From a checkpoint of a small transformer trained on Wikipedia: learned positions, 131M tokens.
Each number is 128 + 32 x the weight over its row's rms, rounded and kept within 0 to 255. Layers, rows and columns count from 0. Numbers have three digits each. The size before them is the row's rms in percent of the matrix's.

# layer 12 MLP gate, 256x64, rms 0.425, rows 205-255, columns 0-63
103:105104163149114116109102177159103168085188134135077193134121138200115145146138104074129119142150125146131136157166100118089138128163127059140133081135155136049166064086155107084149130130133092
110:100149132170111208073122143146104153164079137119090149168114128145145129132115079085141108196153160107120096128164134167104168137128156188132154071112195116135137110151166118123123214122155159
097:101169150121150098095140083102114087135144118145099119096121174106136123065162134124113091168101063163134096138137151145172137114109173145170184118092121156073099148093119111090108111051055175
098:131164148164153106164143142150164142170115083111080152080114157100155170141137147155119083084079070125109079176098189114152146200158182192182108167131158119093147143137109117117117140125118144
107:144082192160142133142136052117157111169129103139119136165150124109127126182204131106111139114091077113120104114093186060125124112078152130125129159181062153126166113122187098111140157093120157
095:126151081139103111154168148116127113232143105134099127149145123133144104066158046123172143208123149150128081102111159105080145152074118111158090106162135152077158119144134131120128129158095171
108:168106121139051155102125056128097120182123127170106114111142099130127143065094156122087161134160163137119132147124062098162100108125170138132110127200072127063148174127133092123181160150136098
107:101127162139103144105129086151142108145132084214081145156102133123140155170111164081137181125151101109131088114198146168117151115118082113183130115067059157168105164102131186133120175112128117
110:094084095109172107136104139147106105149192149117120139159130155073138068132127120135155132120141171102144086171101178116093130108109045133118117122106132157135048145172061120103074151097082163
103:138147130115096133177072116105090091147123096118070145100131144137120166177125094080109134165202145156161055146101073143118118114113105211179134126127111106136102135164138086151119157163173172
104:152098217111166165140172075137097139143138159128109156085111095094132078138170117107124173175182141166129104143142132079077127123082131180118124156175132158094067132127125141125121154074166163
095:090150099089115164182078110141114055151126129178124104163134094122161117148158123104078119129141158084142117167086169164110118150126075133201141123097178130096152151145139158128101162204094083
107:102114142105139112185070128127126093205120178125131192172138134164153169090136126120209173195137132096183136139159118169133153115145130140142109165064111154110156163134125141125123130062112145
098:163103113151141133104053155171138156140179175082123129099127113084135100160110129079203106151129137109188089141135105179112083053132161120065115158142156142120161165110094146138091129119095101
102:059132170092128128139175118111129114089142114165143169153102155177172152106204120115136130119079102099116031158077142097096103101121119135097100133145139131150152074072143082142113172093127116
093:111125152159156116118090172128134125147154124157076095163157159141119062085151083112160100127082140141111107184182164158134153130067138146135044111157141183100090124151087193110131122136144079
099:136130121103105067168096078091125145136090140136084119126142112129154097107090091152209118141064121170096190116082123135158114117161074150140065074139138136100066125152139150151099140075158144
098:109142157108141152088041108068145146149160123104152154169092084152158181157124122112181080125158149116117079121117115185152134159139055141139096120060095127169128150101174124130140087116143089
107:137096109137125139110134150178082059200118077175111145121092150099174176134149141055163132134196130089133188159150120109190134118169075125133144127128128144135145122177106139128137137128079084
100:119097162151105100120130200091184119105101130159118154159063112144120159109162066138116135071105155166131121140198136116087074170096136150121092110125111090108161163116163094090090199117131147
107:064126137107120104110128116124163097092136110144139122113110143167114156122141138154121131076104148105208096135190174183160128146150123097177112131109138040105103166114141125183075093084105192
092:163139132168135126079149091100156125154107152091137148183146092042164160161159130198060150190111066122094132081085136126154121134130136139127185071144114121148155113076118118116159138129138112
097:148168096111135068109088147146140091140157107147114150057169118117091169128080091170068055104164126055181136105132151122157114135109128122146128136112086198120157136169066108122136116142114143
101:182123158090156126133144155114179183126100128157057096097110212106081113149144124140113110101127177121120098154140102112152099119110137160195121087185067129124092143121172140091126140086133185
101:108109147075099154120141137153121107153143194161145115186118134166164174156187141133111102038139170105127141212134169144111184154156158204140117121074143126144132110132124101129092110112127125
105:139101156203063106078107100147125128127147134184116122072124134152123132186153080144124088146113135111111162134065074103134159160123147137120106134131207157072065151072139101126118165115124105
101:092143185099147150134120057154110115170130079113089123132124109114110097138081136103133143170132169153121116147128134128077147148134180122135149105143122111128214112169113154039117200086079166
102:162144178118090178161122096181079122078141103127129156112119173216199079163173135092168095152153121125135121108081145097109139146111091135131148085096074115081117100139126107147123138093105159
093:123131181138094170037078139092139078120107108109120159110134108138150120136087068106104112115067145094178149183104162149128155128147142163166109079117145136068155104150168178146150117122181107
100:123090105222090136061127091093113096117136048162137151138103136099121105123112110136141164186121122090106118088093191108178104108145098132184126116127126086165104158087125159082115172142128120
109:118119117079082128124071141154173153060178178161094114127133107122154109122158155107141163158165132054106157158157133143076115076148108136157131121115073076169172106128114115129169139134174064
113:092138111119126065185083083139143134163185151130132169111142167100154206107128102113129090171136128139154112125077111106123170141139129109140167078172042179117156108105159119150100072109154125
111:196118136102093089096116145139113148149174105107110090169091118055112078122148203167112132098090106111108130141130175083189109114160101148159086137116133067120161149128144111124184164162169122
099:159132119150091215136099155134139128121152078124099133091119143136121116147162124089075082129163120120075104167124161204074104045140132118118135106146182134126127150191152085101077113093121122
107:156172143161133151064147048074041136108150117159119177148133095084162176095134150163147138126139115163138145136169151096102153136193145121140176087131137135079094117161084105157132125143118163
102:144150131131079126146074153137129169104142125127095135159174134144103106164100142097051069152141154102104131091180141162142095069078166174093180070109098143148112122156147173155162115065122124
081:139047126132124148167119165146152164145078152147186196058162146086139138117113108148186135145101109065112113104125120090178127155154119144124183140159132094103081135112154158172158097146172134
101:179173110088169072086136151186106146131137178117159088152075130126097149100130124124108160176135178182153112212141134143126101086164113088138086094090123130135149147099135078121094147077150116
094:104071158161114083141125104164102129158124084155061134152131152124106139158151122182071126147129120077131129167165133155173146156132087161159169160120150147112103109239115179132180128141112157
101:132138079104149121098062168091122070149111149160129118181114106162126115151169111179094107165170083093128106143150158140131156130171134143113199117139121179158037134143172097160133074112111125
101:131153146091177091076082180164108145132134090102151158149151081097134078120171085188144103186141149147149056179114122165130087178128108098134139100120138155072175133153112080136104134100117134
093:123115190135110165118140059157162150093072102164067127162093142111139192134083098123137102117139134146115123132085125125090048129190146229121138160103149118138158115160121121111099140119116144
101:160103163120112091103124148080050116150133088112066135122155082130175122192159159136116147184112085071118132137136129115088173109139110178153115130148158125043093199106115148141142115120129106
096:072049145134134105078108097131148106149151150183120128108154070125096177153107116113097185109131129109155111095148107105141166133072095108095162065164143123130122137157191111146218138127103138
088:184128176115091082109119116111117133205146085056133130185144141076147144155131118152070131130169121135133098075142130168140178125087126142161162057119102123116146120118086132142135056108172112
097:131129144094086080106108093137141147184167051134112095113139176180129174143183149073116141146135169166162118119117131144147106135124081123142117065111062065080113106147139171140121116140164078
115:125167110166077149120132081080128124159103145120132169143160028142117108134132109075097099141134124106137191130104104161102113142117148203076115103074117164093174134104119132113181110133062123
098:132161110127131096182118143129123074206092080149179148100155162111190148076158148128138136144172107073195167151105130155115146114128162137166182112146110122168162160164092149099106176125097116
104:089130128126128090158108137067121071149123142180135149178143063131146156119114112056130126134145089063109125158073148184153154085153152144172122173118135138116155145100172063108105167082124158
102:133165105184134138123168136092107149118201039121109162107059173139124145123118111104120190163153136142159133124095149124104044096063102119145140081132167131151155132098120120138134143105186127
094:103153110107189179156133097087114113151145092128123168139114059065120104154124133106113101133143170089153191094064161125159118132115118099123161104108136079088127108147127081122048077093089113